From a checkpoint of a small transformer trained on Wikipedia.
Size: 14 layers, width 128, 4 heads of 32, MLP 256 GELU, vocabulary 1584, 2.28M parameters.
Training: a variant of Adam for these matrices, 157M tokens, 4801 steps.
Each number is 128 + 24 x the weight over its row's rms, rounded and kept within 0 to 255. Layers, rows and columns count from 0. Numbers have three digits each. The size before them is the row's rms in percent of the matrix's.

# layer 9 MLP up, 256x128, rms 0.138, rows 0-108, columns 0-127
102:127152134192121131125100143141072119101075081149124111088154133122121108118158153143129142161120163138119129126142117127130135130169130140138179095188137099143150157119143131142147106101062128090163120149151172172127118107102116131145087085105106144093164098124112114123139139166139106104114127144134109147135111155129117121123133071100139117127140142127115155143118119109125135108080
090:155097159151149097114137117120126134145149110158131162091135105154142102127120115119155144111114108132084094134128134110157148126132132117142157116177142149166169130137182113175140125135104081126073123169157124108127167110120118100124125126116130132121061133138110157120133122141112163092122109129153154132158078114152147105167135132134118129152142078069142094126072094119135131123150
092:145108136143105164119121131104102095130132104142107192144138136124139100157119127111136145125114150137163128131083117144122160139146136141155161112099160128132151126119146122122119131157140134075148130106099178131070125109173076154104117151130147125136132084166129125114165077127129143108142099103137126129164051126170122105120131139149146131110156124054134126116149122155163122128116
105:118140115113114123187130171145129154123165107147128121115159096138114138148153118143078085132140140094148121097179123136127137150120135151135102143100173115133110101117112096099100154124134098144164157118132153100161121095165088147162074147152146098119129105142108106163133105136149095076131127178151132106098148120116162098121111128117154105116173146115117139117173121117132097113157
096:156119159123138119171126148110150120115108104117100124166171118149093107107144117143155102131135106124112113100099142147111117147177156109137151120129151109121133121147163107137114098125070105143122143142115143087109088096139108111096111126139187108102102143170131158115143125174129110109140109132139168149090119221122145141146130118124131102122147088134114107127156141119115150067149
101:112136104125114129158087121137129117126107127159106107111114136151164124110149127138109099131113122099152161078148128109104182109084125128174126098108175205098167117156131129146130067154153126120150114123137120109130112077133103158147117160128167134155130121163125102130117125148136108107088131114111116184113104109174148122129136144165093141165134120111109108140143141107158093123137
094:145124127082116118173098111148122110151076095099124144140108134129173074157152136120069087149143175139107124142146102153143126106080093123134155113121113124126142160138145120149125111154126114115131112117126095136187090142209122135092133138141107122133167101108128132124144100170139151126122137119134095164160120145148136135128187101145139130112126088124139102095142122121133127122118
092:116162105088116080146131105132112137166137103112139113091082136189136149138101113186135160150138154142082134116125120167150160182143130134177124115128157145102112138137141094187139117136143131128124145122138110108120146110126155116098103127152116109147111116156143088121144109170118124135150165140119140123107122123114139047102112109102093106108143149131158147120117131153122090119097
092:073155123100142168148115155121088104142087100129171138141165133152165158111139129138087091126137117140121141089135112108097171196131127132139134101112173131112137117148141124147125113106163158127145112153150113104107136145110122136082146146122091139115098164134128133141158112131074097121136156126145145136108157068075178099123146109099132133120117101127142098107113117126117136097141
092:110101119161110107127124137107096114095141143127100179117110150147091088114155104153099104123135082136140152118137147106092126100133109083152123156150169141145163123110132133097141141112117120124136101153164151103163115132100090094102152175132129101089121128130132088123075177154133141121142094143166122126140153117109141138095095169183142116140155129116145161140115129124171112164115
085:144101114146151082179102126127129101165182147116089143153143137115092143118116174117142146153118135137095146158102106150143156198135107136142104107142119124119107146147138139127093127137127091128065101127132118110167111107153118128147110107081106109115150126125150163113148140163113147100146164114166133122121110115151124182176125124114166115096128081132098113158102129123133142117102
102:102123114119137099123099089147079144128126093138178087127132151141116153169131123135115102113145149115099117131140156139107124189138127077140131089116172135077099139175113109168142107142124100132170153134106113113162131156167129117170115137116113117149118128073133155099159159134090135137145159143141094095129137130107107107121132132174148100089129146126127166082136121144146133117144
106:095113099135164107153097150110125149120139145075181149098117154130133109157140157150104095137160151109104147130149161118136134146120112114106119129169146144061123126107150138134086104153081162144164092158153117129134132150130138113118135103156147155137151111142096152125162108112104128138098091102150115129135115165097122106133106153107105111137118102096134134101185110079147134135075
093:135152117123125167136122145111132132118099133150081148145142117121120142149159118145112128132153128122148163089140156151129137130071106097137080160106128166153109152170093124128097097098103125143160125159164151077083151127096079151107143134118135157102064099151106127108109155098108120111117142170159128151135113101119141147137163143124137141125136151156105112144110150103158070137108
090:152122127120121153128131143094117119150178103080149112147093130106148120131105168176110099115130133200130159151105166131137144110113141151142168094155141111126154122142112059120152081134127134090120152114114151135161088105145136117136110111161133110140124078123153169139097133167123127124091117121117092146153127141109126091132115096132144126089138099132124175100129139104150137088138
102:093118151147128171151137094093124156148114106105105142116135152159106158144150108138138126141145100117096111091176104137121130123123184102095150102137152141139114060069125129131111066127130138108158147186121135127107141136132169114150096126139178154104123102135111100175084120156136147143154128145138118153135128140118128089133157111148122111080121104127156124128102126105101124151122
107:135143106125136139126120117078144121174140120072137085129106169144173144143120099147153104103153107131162159154137132142141133139119154114115135101118155130122105133117167141157134158109145124079109118110126131114141175130123122140147095160117163105181107130106120117103118148153158155118133147146161110134137136083148157103105079121142121116149142073111119138162095153076119092108067
117:083163060153151122153105115116149132107117129128129143090126129152143139169178148146081126098136104108145132127138175139119145129138142126139108147098159164119117125098144080094086136125074149146138174162148126071121108138148102172143127092122149121101129138104127131128095070131141129111139107175093147146120099147141159143087120133132115111108153121125136119119172147127126111150123
107:073131130143151126167102130167155162145119130109150144095131121131094140149134126132094122156166147126113108128143140133124189100094141100130125135168126123081134079148103120132119148097131100121171154149129148151133124117139136135152099069129141115138163105129077109129116079124109106128119161138084074156130097113081122149118162099149134104144125154123088152141149148136139120131075
109:152125104145078129149110125076135095141147129143132162134135144144121102143108099126133087108141100110117129133125139119135115098097122094117128109133154138137131130160147091125109088141162135102114172105152124146152154139113128115137107139180147131091151133105103156166095132189129156118146152150169175189088136160114154110106103144159129110134137083108146115061102153108151128122136
109:108110111168102081152114090111107147168175127115127158131124151188132103164115122136112166158110129159103124134141153144147126115118125118148135130118147137095115138144135102139127125100118095110104151127157093157189130153115120133128115138076123120081103128092115147097097161148156100057139170123146098141135146123139169145110076153150077112153113131150109113137128135142123134138114
103:126155093120145131135113134094142152128110116111150068105126130108147137115128129126161125155195114136110145162124132153104123111116090115119170182129148154133104150136164130159115162055142146152093134112121137145184146121124125105123120123141147130160135110107102117109148134171143133128121147128145122132155155121126110152083114130184068077131131123097121132098151097144101109081110
097:066182129130121143100166156047093130088134071136118158135123168124143133124138127147152150102135087126168129133172113143141137132116113109133132135147155091150172152141114136134100141086135132137110134135106129106098160117138121109118139129148156105138109132100129082108154127164094082126119145153150155114143122094172146131083158106116123127172106127133082114110124119122131118109135
098:110086096116118162104123123092150142091117131156151165092163101119094140110159135133151156172141093098128146143128137146138135154187209116165130116137125120105137114118132108126118121130131141152154163109115170124139093110163141155099106133163161118094114116100099141146124143127134113146092113140188140152094143095117127125163123115131115129145149131101141113097122086159111076127125
098:126161110161130126117104110119131118118120112165120144149133155163159118136108135119125115127152161090092086153127130193133121106117155136140111168145129112118123147118134076120119071126118108104113120141162138131117145079151135142153106089061124103117111146070163163156116175149114117100128150144171149152127100142156139091121154105100132137145169122132163108142108140145117145113082
110:070129130132091075157145114147092130142100080158128148075082146136159148134149155148136117105156147109167149128154108099103138144115132109134143138130174213145135127128098103129104132120120100135160136115133149118151127122155129141155132110120094119109159101143094114148125094127164136099144101142131149122111124154121128103101106140179109112085181125147145116129167154122103108124117
107:117118144110136128137097115113122153152144074131058135117116163130113096119117114123181128108155165160173144124122147179155155147154125129146106123123114127073095131148116111141170094154110120117133119114172181099123148105140149132121143109127165129126068111099111156131139094181149076119119122139142122110141089119130133115124158107170125126130173124108128119108144155110139103157120
097:132166104168105108100143131118114133153144084130146162125116109152102146172168130116124126087126090113118124127145125119125093087171120117157147169141146143121122149088144122141110123110117117130132208138109158098082148124169100134128095127126118085101103108124122137123107137207171139110137140135184125137082142141118102150144134134125137106108114153096138123117084140155148123145129
099:155122082145183134160140144087121146156159137132111151112177113114129152131137091152111097140135115160145104134125148113100121123081155150180129102126181143125152077156103126125109154094135154118125146143104118121129085125114153115100090117118123170127104144128141186151119128140131086145124131130126102141153129140145101141087104114127113141178157099090138073105095108149137102130125
098:151124129152129096153104097136126160110142123122096146098084086185103093131147114124138133105151141078145109082132112173122172150143117139116090151162133153131110108164140092132119129138054134152160122133127149143098128115137131133134125106119133158106130116142149139123116144147150115140111140098162122161194107151166128162107118137144103143132131095079099157122097148099144146099099
112:138172038126131155110163131144141168123137105147147136125084117134144086141148145143136138140136124134148161101158108108153128127078121131126125148167145142143161139159113109104089110116110141125138133117166160129122097102162168132162104130092116125142111122103141159121097092180164120098086105131160122108133096083129125092128115139150132119147182129093090139119108115116121120100112
097:103154109170140128130144162081109073168135146107107147120154100113144104137143148153114118150150111163113124118150112109139145149180114088134155124110127133156131121151118091134134130089143073121112179140135111119094105169079085130130135136142178110095126165105095161125130121122153133092170088142153109143115122083148150141096123123116137155173121136130124094133119139149132118086146
093:116146110167134144113154122092117134134116136147101169158154146137130159194150142105118170126142121132123120143109109116114141174105182155148118119144145154108103086155168131131098121113123122103103153128136108131165122133138154138125115147137112094089096082099123123135060131144150113144091156147148131132144105149113137188137106122121133075144122100112073117135147105101171115124166
101:126179171179163142141089121112138130155136131116090132124122132116139086133110117124109085152163118099154171100147152148122166139144137133127135108131121142133152115146153109130107129120068119115174124120135143104113146089128128127094128119139140151123086094151082111132172142174151118128143113156087168111125094112118143113095104151170095143104135104161131134135156146068120120138080
094:147173140157118145175126128114094118142079061132111137154123162154121117123127122129115143115125156146140144135122088121087105124165094106158144116167139140123142175129111117162085129113119091111113138108116176149162114126110111167140131139119145084095124122124095090143163105153145101127118140083139133184159132167150104162125127108141112115126151165130099141080113135161096113125113
109:089177109138116154159143124113153169117110115180090112123169125148113112144135151142101131202174144094120117144117129115144141140064102093155106093115139146117111105157131102159125135087157106123130148174112129167132103134138133116088128172142117096114119138082138147125135119093079144135118129127118115143137132177128129162131142132151093113155125101116150105121108119128127096108164
104:125138147131107188128106138110132105139087106116090126105117166143166089131144135125119136144127120125141085148103103168091129141126161098111211136130117130065157123124121130102115107113132109130141125162149134133180116159128174115088133167129136055112133120122147158131133105192108117095129152159134115096139151106107154123141139098104119119136159113140136138142131141116094135128119
111:117134135115122156121112139091112192164189096081121098106125153146119143139121169119085154111139158126157127092152128139129118165091150120109115126113123144157106140126143132119132110115142088086147130161184137071139132119140131166090120120106104115147134144091123109167109123127149126127122154183098164119149095105123111143145098128140132131105140147129064134133101154115150084124135
098:128120121106164169128093137091105129154106095140100167157126125148128124112135136129079163186136147129163155144123105141080126142128113112160104126099114121152118132159155143115073131100147119112111117154146116139122122134099131148122115129130155128115121132122119083129141157153070150079093154086146146180119097145166119110147063108152147112133158115129157151113126102176127097127135
096:169100089158142135089144122080093118139141130148153133106154133088123139150169151135151141138126139141091138057124114123174130116159158137128129143160171163139165120129162142156094137121126126135115170097113094124094105130181140151112103137148099142125123146148112151132162107110111095090131097177148122151125105138155105105135130081097125133131121120109114082099150108156102127142116
104:136100139159107137111169132115134114135121088089125125063096146132134126130192104118146079112162152179125143132145116174129100114148130114127135128112151128137149126153163142136106089106116138114132133148131134087132096119116121162121137155151175126175124112153093164137126126122110064089138111138166121119146098123103159098115085149143111109116129123092155123158140150142171146084133
101:093147143144076119097152118156087143128101105106151180127143119131079155146163144144134125139156118114107109123148166120135116183158137100097101130141169093109127099113124137171121119103110124132142135138150183124091114144128082149111117168138143143085140092136114140109139144140142136116089118196086159180107111134151139127110082118132125127111114161119116144106142146123134095120141
109:143138091127146115142127139109151161174114123119063122108101143139141121089122116138126139110148131147133114143123159135116139158135114121110174136125183098129103125114155128097102093138091135134182119167119163107213096129127098126136108152112152151123127073107143108110140070137120098084103118141114126138147105158167109150096106101125110101130140142114142120130151171100154143132117
102:140120113120140131156094130124118126145092123125177067130090138146161090146105143156148091110134137137153131103103136113150152165132143139134178107179134110097152097135151132132131100097113131105135120141129173160129137144187137131099131110117174150154119121158146133114101128129162096129159117100128144144133120169128126095143120110131096073116123056129095086116134172112106130099141
095:101127121132146125127106134053123114096122149096131110106123146124125115158135131138096150123155092144135136138125169116135103131185119125145137137124129183159129069164169131151105128113103120138102098162115115143124111168113123111101124147131134160102116129130071121113146199131106115116116108141146152136131123156128150169122073083133106110122173129153124070117173143145140139112111
099:111133122117094186125110156113120155108106112083115125147133123110117107148120154120105097171126186105110148136165144126128175119190125046134159121164120108113154094135104109106127118133103121119122119138114114114152095108132111161089121139123117107116149118145083118139131122160144118128108162147146156117128173116121116172127089119150153126181179103134129129126163143140098123150150
094:139145109123139125167102150115100135131097110099093118149092190148115124119134127130111149110115135116119081129147098165103104142164104090126110137166144166119128118133070082151123110146118137112125125159184140143093118151142131131134167128108205121139101153087152119181120134163143103116138125127111123139134112100157097169111165087111162106094154121115116131120119124130142130156145
098:166144115124122133154152106140116175134144108096150144106128162155123151127101129121133089116160151127096160123172117168142141143107186125117081147135144128090147113122115115112106153106110148096192143110122152147170123099140127189132123143151133099121157121126106134125083076126119041118099136167137125125122141129121132106125151160127099109116138107155132129122117127094128109121079
096:109118089089197110163110133105146110142128144131113123114169153122121130114114133134108121091127138097111118113106128136105145173143163132113124100124116179107120122156158112162115092126087125099152177154119127127141188109121098113131121113132160140106169129129144141105175105128144105159132135188134100116089108138135169113087147118145094123140157124120124108133138120143122118150050
106:125158104145147111106150115117104139116121081137107139160117145156156147126116148154121128106152134134150134136154140139166105097115106131141186142153114166154115100124174125083076109114111160117148144107182149117133112126141141129129141124134116105123167108097141094128083094149129115122097088117135149164119124154101124111104103146070113135090145108126090128170117176098147112126064
098:141117129110110157121090161131136108089124112130118127131147116161168141134144133126129159162146119161116116168147176112115112163098122124103132104113160138147142083155135121112113114114105162114127165159114151125094155115157131164076141127102165146091160117155068132129152105134121136084069138151107175172101089092094138104121119098127124086135153101120142144128153136110104111108130
108:130101117106172152101062097147117121132107118110157124111148134167122110136123121139132139128169135124097093137127129137154174127130116159148170170098122109095132106124148126162125147132076150132125128115124195114111121119132178129139118081118083131137066111135124146098131106167123124123137099093153141158118103123120144096100132122162111098116187110145119167115123129101131131076129
099:074109095136126134133127099103097160117089115096126153108148125121099108156178112126142101132143123120148133087147166086155131123170105105135143129143176152132109101141118139141149127108153131130159144146105130097185139147149078128103140116140180122115096150115141149120152166141096134117121132104151132147105160149117174150170110122158098105118118156151094124095076164135129105109153
089:159180084096171139145093120098117110172159135122176116119167153152155104105131133148097122157114115179133140121111136140139113122100117153119145109116133117153128142155142126149144072132129131051144118120129100122095131109134096142116158133131109130115128138113137121106155165143130075098147146105145097180132141070122161103120149117134110153129137090171132115132110141157126114084116
100:099150119162143122145107145124103174166099128136100135132170137120129068109133153143143161124122123125126134110143149186164105111093126125110140128072140124093141126201113115140150093146124059069140131113124126154141141121117144156104157122091117128121127140119125168113102128152127126087122171142107149169136127114101109150130130118125131088108160113151083146124123132143142096156160
103:154078117115123147113113086147131164180138106117106105137130119147158140099083095134152094122155167169125126125145157113161128143144118121117149127110160128124141116145133111133095059118151118147125119134156159126147104160146111111110083174123091109101115070132110168146122099158119102101077116095158166152143102138136164144150145125174133128130130100130105104109125134136138112115165
090:126085095128154135101130116128127116140134129125161149108135124188094119167137123152142124088119185126099089140108136144117199117150113135109161077130125164075146124101137123153098181130113180137077100100169115112136108131119175145120104129132136143155098138139134170123153111125123121091133162155111136117108103146110165108119151126150119127137105112106158129146108108128103116118096
123:107150127177166108144097126102126150126139103151090151102125130171145085147172170137124091114150144142132193129154137160112129102154117133174122134111111141133103134148121083159076119120146147159121144126158118113118178112150116121143102119101158119150120123149128135100097151128157115121128126135119146134111114200104122107093111139120114113128120091138090108106165127083141111087089
090:091103137128141134117133146156116096114125124106083185150161140217158154143178104175111163140128116117146131092161124104106121166121099152126122117130164107093127132142105121138095099141170097130162143163116135100100116128135121146096138136127132082100123081122137090101126133101138088119154127132103142125075146134146139135140131102114140101131130164139141135112110127117089091149132
098:091134120141160137111091166126112132154108146129160103117098129143116141136127137131134154136131162114106090123114118159129199142124188129156142121128130122099112156118161121171102119143081116111088119127166145111115161148185124154132103112098114147162141117111119185110138129139090124131136121136121145104109125179093122158143111130087110111158104122081090101117123072122107126157148
098:153130094165152150114102113115116152092127090120149107131119123150091079106114163144068151111144144191141104109119127139136155125110113113154169152124118139103114162147134118173107133178170129076151125174121135123145119129147089177099135126150143090146156134156120113134134105102124146092120129110129145142129126145128080123098124119141130113124118115115174151107089090176123140127095
099:116190108138136096137104122109095150094142144092104148083133128127148090146096165131163153143175130147151141138132119128095105126125123117117110110132118132108087100141162135120104140094095144113138157124154111127136130110124148124116129140108114128146112139114129158100099127136109105101139078120169193128177133126192186136109119146150110148154122107129131123145144163068173107106133
109:122164095146139126103123128109113139111113110086147083116143142123110155124146137127101137189150102164112168124180127153172112187145073108132114135133121138124131124118126122131085155095113150112136114121120147140126148135174124112176111157117153133107076150111077129137088127138149084100099155144134142166110146115121122143150088133122103109139129137091149161096098174138148128115151
094:131139170111151083146124107094129129120122136052140128115175122203137143126098184155109124095114138121138114119136128150114163118126118154121158080118122149122160136139176116142093095141121117134125146153111117149135095086174125129134125122108143122164131154129109178130126115116099108110118149105134112131144136177135165120092104094128177100117145104124150156140141129109101136098085
096:071154153143169118166108118123112158128106106120082125117097121169152084094158116156121122164112118090171158161158123169117091151131158115139109070099122128131133127126150108116141114153130083128119115117127126096128158090150115135134156160113105093147160114132116129147091103132151143122124144120119124099112146118111181154083126132144142126139188106117149134120157127093167146112104
088:135131116156142132142169179125131102162143118144158080105122129147141141142091085170099103118118129162134077154151137117168136105166161119139142114124145117110201092137123144119134138112142117110107127108099157086179161129119173124149122143141100103116154119104129124124089136120104093109082101123132088114158157078158155125122118138161106131137140098129143101126111114115136095097137
090:152120091152124127121147105132063097142128145106139161130154115135099145140212138120132120103127114122120086144132185133124182178151167124116105151153140109109115101114150118133090097101151070159124130127125154089150150113111113141118138158132140148101138140156098165120118150133138116096121127155132140113096137192101134113119154113108120146162124119145145088094119138149116109151143
093:167084132122137139116151151124128133091111111115137165126089115136154072163161169142154113106132160096156119113120099140139124138078100112119159124106177156114096161153140158136075077099133135116097166116129184100142146172123125136128116138130108114158113139137113136134154130145078128144085108120201132123123127107100156092145131141122102133104122114123118130083134133137131123114119
099:134149104134139127097128127104146146126136080144178142105127135156094160140127124159090116112145109156107144160180141177111105102103168170118132161152113155100129147141144135149067150116125111153128169136121144096091121076150143133096117132122115132101133136068114157135125104143114129066124136179157111108104143152133154151117102123100126138128113093120111136076112116125101144114126
105:094130135160145126149133154139114118168179071137114125115152109155090144098108128157100151132152172113137125122145138100094150117129125116126121103066156166148071129148111143150106129126130108114148150159112085139171063133158108133100159128131105085117158084116117109134114110158111161122112178106135150133095148153141109160145120127137126085149166136123136137139132157119130097123129
104:137152137153099096123151113122128128120119114102115144055098123119116133162130119119158140151154162110179134144155114170141123136123129095131117154114160135161104135120123141123124128112115157109162117151140171124098147153117120136107095171076146088127110131141096120144083115128120125127137128181132166132149127154121131147097099122125107061135150146137074115124089124138110124152046
093:149107099150174106141117154102094138129148120152128129087143107132124135122125126131106111120147132141122112135113118105109172095132142145128101098095108156076106117172205123119125131134087142132090114182153178090150130160143107135119130117135123159147138082127126161110085135136143170130100147109161164166158139119140153101151129123145134135087098153100102112127100087152113126124160
102:128143120146119133123127113072133111138116149074111137114140144118081120136159143151138101124134147148155135146160139093125140138139116090122122141108141127113118127138131104131139111121145103120127167125133111054153137161134088113112089122107107131152149158132091122151159159156127150119140133141140196145134135129111193149116070166099104141154108126102076120061146142150105100129165
101:130142141155117173077120144182047108131129118136156082147144125126122099133139126132083139093139085092125085108135119118134118143123113110190149107102169131129148120147133115144142120124110119125134130128141137132139094124205102091155127158167169142135138128129106149112176142132109144128115154139133118135130116139066093126088128097149119121103134137131166110135092104136142110117121
093:126102133144095143132144126105092097125122112143154109113178144157103140118125140185139117097111113182114139156166110110165138121155152127133150159134137118095149102124130147114088117107109122158105142109141133119088123108153117117139099182129137118149127115143127153119100194149149171110111113149120143107100108137075126040136107141172135095147109098120114090120119119134153142153134
090:142104140158165136142119141096065107102116111124103205121124135154178138164144130157134155104123117116171102100127114103133121143128122128142151080123158116111184133157151121086139096102121104114138127170128155144089154133132131111088110092101124132154143089122143139114143129129153114124106125111093183172096067136133094131125144110110126128127145103098136153148106131134124129133099
096:170160121144121141106169132107127153107140154134117113116149148131121096135140085132124058123129112139109171106130181140128136150154090095132148141138129130148128140120154129136137159120127134098115109114124163125121144086129112128126130152186160125086123159126105137123164121146153105080094082104152137118142127105164205136102120110141120089149153141133148135084099111127152114107072
094:100156104152135128113176102108105130174105106097146108112158125176125157120150106150141114107111128125125122143133112129140146204134088109153182097135139099127145096142123128086083099158107087142152109101109114095127152133154089155115112112116132153146141106134121150145162130111140127101122158119119148128093145169114087138132130101099107073141142115138127144128143197146128135095141
098:087105124174132162104129158095121152127121134113093142141106125134145083125167151146157151103132109149141177136113114100159133145119106091113207091148138130142093129147118124122133090098134135145118134149125122101049147136143096175116103151104118107157125128115098161153163120128171106147113121122102151150089153165139143091115084137152144111149108115110121104110124133121123113128111
097:166128104142102144102144142115139091142148129140113140146202132110111112147144120145126137146136123104118144105158140137149082116109110159161143135133150143118112104129188096103087114147131119158122099125124134072130084115135129144114145128094125169123065082120126158105139138135147145091145130133121169155066077163110137085124156114124143130094152163124119094132144135111142098120148
114:117139116116135159139120128120100138102126066149138123100119162135157100127136128147124131149166149132111143142174158182125137134134088122128095109132158137126159148104128137129096114121117124124074142114118143165143132098116169110168109127116120101156129111113127129050153121150097127111107150132190113127135138126168117147137066124111117113105127081151135112116206092152116123126106
100:139072141155131166138153099155121151116164111117092188158113137109131077162126120130162091085116175104145141117141150133071128097122109118113137111168124148148125122141133118149107107134095134111115136147125145082136144091186114122120143141134087115102110101123147145150082119149123144111149143091129137098123117146146180131123100121154113119135157109133123133110157151134198136108115
111:118104184122141111112113126173068126137145046153114110103122121168142096141123125156157168152151119126181122112117115164138126152098143083128128131132158113119128107126149134127138105095141113096202126132152137108122124112127110136107101142121136091126143121133091140114121141171155141081131161100126159143154099112079104129115086145131128094111145144150130160127110108118130115109106
092:118124139145148102105164120130105127127152143131120167099156130129130124135147071145148166156133121150154082101095165186118108098140157138118137140112181136152175112129146118094094122146148102073145130144110142115100147119160098150151159104137071109115094094115136074122124118116119112110112136124130135124137161165147154119106160153160123123169144129093119104098140128123094146080129
094:121113137114141140154101149145098139152125144116122141151138177121168087100114138148114093118113150221152140116115119134111141105115120144097158116148099145149148123159107109169126118146142117111138127108168109129091100072137119105114097139141142152134141101118100187118157126122161131123137124100143140121195158131135128124081138104178089125120120098122106119096155147092160137109135
087:157144138144132158126154151125075097126119119134122136121176103116149095102115124152111143110121126139125088145123159134162092085162149144172151148087120104127136135191186135134107143160143120126118117106102187145146117117157100167131136148118150085126169169125103126083124110129138108118117116128104134145107121170179119138114143122119082120111170091095136089125116132122116124107104
098:162106133127107178120126133122101129153089116142110095056092155141158121122131142139164085129152163134141114149073103137164130111124108128127142110141111162145176133152144119153119104123107094116126128117139164114114123128127128153130127123132164136175099111147133156152104091187141133129147103128120147095163130141152108093087094142155121111132165080133129099129098124114136100127064
091:143105132166148124115133133089120128123153069116093166112096143130078154163107149143134124073125147139106135127127171151114158124164149132084124090148119123129142108121125126115098173104097155131089142151143144133099139137142094150153094152117118145108140125102117116161138117113172121139129084195123134130108127114092089160102120118115164119173124112094139135146169148150159121133171
096:094136119128145102165098087155130151124069114138153148080114117125097151165143135115117144117122184125106138156139134107134139147148147140130110137138167098095111131108132112150118144113090115122166142131168177084119127099112155133141067150152142109142142093140130113138123122146122183118160156102106151125121108092133175129104155120141086142148187132113112148137116119128139070117103
089:156149076132168147125095119145138141127128100141127138135164116137132096118163109127135173135139105128151125118137095131120201135129132145213111105182118154113134164140114124112128098119129144092107066168126126113147130133131131123112099086152133138121110092114139129066124125113108153133145186139125139108094161121139120158090139106131120140162154125107092149144137094102125131117109
110:123111072153158153129149119086149141118149117153151100135162129128138109154095117141103147125153100124136116135158102124105125172130143103169128112152161118115106139151142144189077089102095133148136153138107117146139085148164149144115136133149115115109161115101087143161176101136125124134101128193159079127100145120104129139139137134082123102106125084145102091130140121106125113102104
094:171163123157180123164138129145140152150162120142133130093086170127125135109088141128134149110141141129106106135132090143127187139098145139118137087145146139135146142159156142151081126083086154114144122116144127100119126132129152136121123129153109112140134127153131134087127132146123106122161138173113128118148099074125141125111149139081116131101191097114068097120124096086090110090121
109:107121130171116128157130103154136149122142075115126146123141134149115158145152102131100156106143151104121106119179135165102146126095125129115142119144179114129151143143126120111081171117104090134124152122167156135085091107161154101144113125138078111116107131117111121125078119140185126090130114191132105106136087133156117162116102132104179127118130105128087150156125169134122092129130
111:131100107139118131148141087115119155143124107164119129114158166129087127125140159115154126165183140112163114140161146154124127106146091134159107139112157139135116130122113114130117091133113103140116127136122161141111101130095093127138119152115143138145069097080145159144058096154109124108110175111206113148155125147148140131136131120124104131111168108114114127140097156123193092125132
108:102177154131105109174131103123119105123107128122161105144126181125138062128117109137103162175155127170136149103151119135105142106133126117141125106122175154133098132170154132146116114125166138116160140158132151093148095073100131138126110097110128114104125108134158104082155163158129101134094165110095101155122160137121161103144120105130098126083145116127150133123117111079113140103112
098:141124120131129119162146158128109142172148065101127171113117170117133119132142172128170103111133140177136141189122119151120135091146159139085174157131144104144087103164105133135107161079110110110143138116151123127123143108129130161094085142070088146109157102139135128153131077129126121110134150121089123103136147117076151155128125100082156129126101110141128125117118132138126114129128
103:135156118134154080124172105114117112174142167162141122107153113138112137175124124158128121140150109132127117143127126129096099162047131108130117140151129178112142103146167139093063087124087108112125162143134120129152100166141105125139102160136174109139157103130119131150107107121145134137143138111132127132141121177128137091110092123130140101122107089110121095122143094105147152073126
103:125127095104119144186117120129102128108080135133160143077106123138148130123156125129151156116136118131123098147158124181124154159198132128118193124108161094123161093151108114111112116108069079094171138154113154132156153138142122141140120142148133086146130089097129113139120119167160115137139135142109108105123126144150116135112134075125147143098100134119148125161107121097115126086125
089:155104113121144124123106116148141079152137126156087112107170129127092131141129144122141152142132125111101102090126137129169144148126159131142177116104137118157140144117145163116094110104139171129104120131139129141104182163155152155072118107092116170118144138152136145109179137128081119089130123130127147125072116151126136111174139077083112093122151143122118127101116093119098084095125
088:159173075138112105111137111137052098103111155117140158110155137118107117169166107124104140111131093125120090159122144148144109151132158139128092152131152133114132058130125139173139117160137154135114165114178142099136112162163136112106126121130103118099123157132160127135109143108155139103121100182124137164097094130108150119131101123123110154106176097126153120123104125155100108124129
104:110111110129132095109132139103139135155101122161158146145173122119121077124161122138118122126155133138126128083109135132091127118095108117127124112106159178116123180161117111122102138072141114088101134175143134122102166094134148121124126146157073078143172115140149149103109168111119126140132149117142143162124146167131158092124100193148086124154135105125155080123132108156124136117126
099:139132115098144111124143132153144108133160120105117132125159145155118093140137158153129069123181147161138127135150110117102162140145071123161134151099144181130137166125136125165091143060089135133114139139122125118131081144114145133100135157158113110125175107142138145079156099110121165120149131102118097118097136141145120117135092143152128168127104103117151069117148099128122140080110
106:123135136123124149135139169101087163109120136131147125090102094134138137110130127163077139127134139129147083117117118172118117106098133093120140130112148115167122135182119112128150080113122097124139162137157132139128101119158129105097151127137137128170154073108108164149123104168117108120120139131135060113102124164155152118121147126127131133139157141100141134077165149147206100090107
093:159170124108096139086125102114097151160108124121164125143101119138142154090119123139107124154140137191095072185121118117121155125147173111138149101103127108120136084185155118148149115073140150144098140154200130147128122140125113102100130153136123141160175130124134128126108154145135101116087114109108147132089116115115110108141108102139135117163129112096139106140133119171132115103145
105:167149103142146149141119092148071186134134130062118100115131122129104131154154115155158132173148118124152134135180076125110121120129124126123136118132157157102133121125136111074117138126109138141112123095130176138174165120132139128121128080090119098131115109118145121123153125183120108144104135098139138125120116114134100089091101155177093133103157142117135141124157159131109089089104
095:135182112152147139089070132109115108099126113135138122170096160125110103170121113147140119115146124098140089126108134146148147127118109089164135089159126145111132154142137136137143096148138100105101093108116121123148154085109154086136157130178130094106123096140137131162137126165106116133125161124141128151179168136123080103096119128128146111167145089130150154126135082173173122114114
093:157136136125104142126095128125123131115148087147132084076121139130164087096128132151155088125150180154124093143125155130142113187105127112125119096143134145094131116134153119127112083125157101098121117107158170128131094105148143120113132117081134106147084084117148144153124092195096109149150172105156119107140137186122133105119120164126148143143143132100122111140096117115129147114094
105:099126162116120140113110130126116147169120130132108142162089131168120126146124105155141123157123154119137098137135132135086130143124142128151144135092125109164101091134110124152090105111124127117178173090128182073111149109126150130133163110122116086089127129146148128117101111175169115096108137141113134156091100132138163115102103156167124125130176113149141167117070140072099108135147
083:152144101141130104137097122107106117160161067149149119120096152094091168133112112122147152102142151114111106117126110102132150136116147128131165130142119138113117120123124155141154127137104117112096112136138176112173136163170154091129127130085162114142136130128132128100135107180126113135168138129105130117142067092151094142153128111144093143147170131104091133124076185107114100071123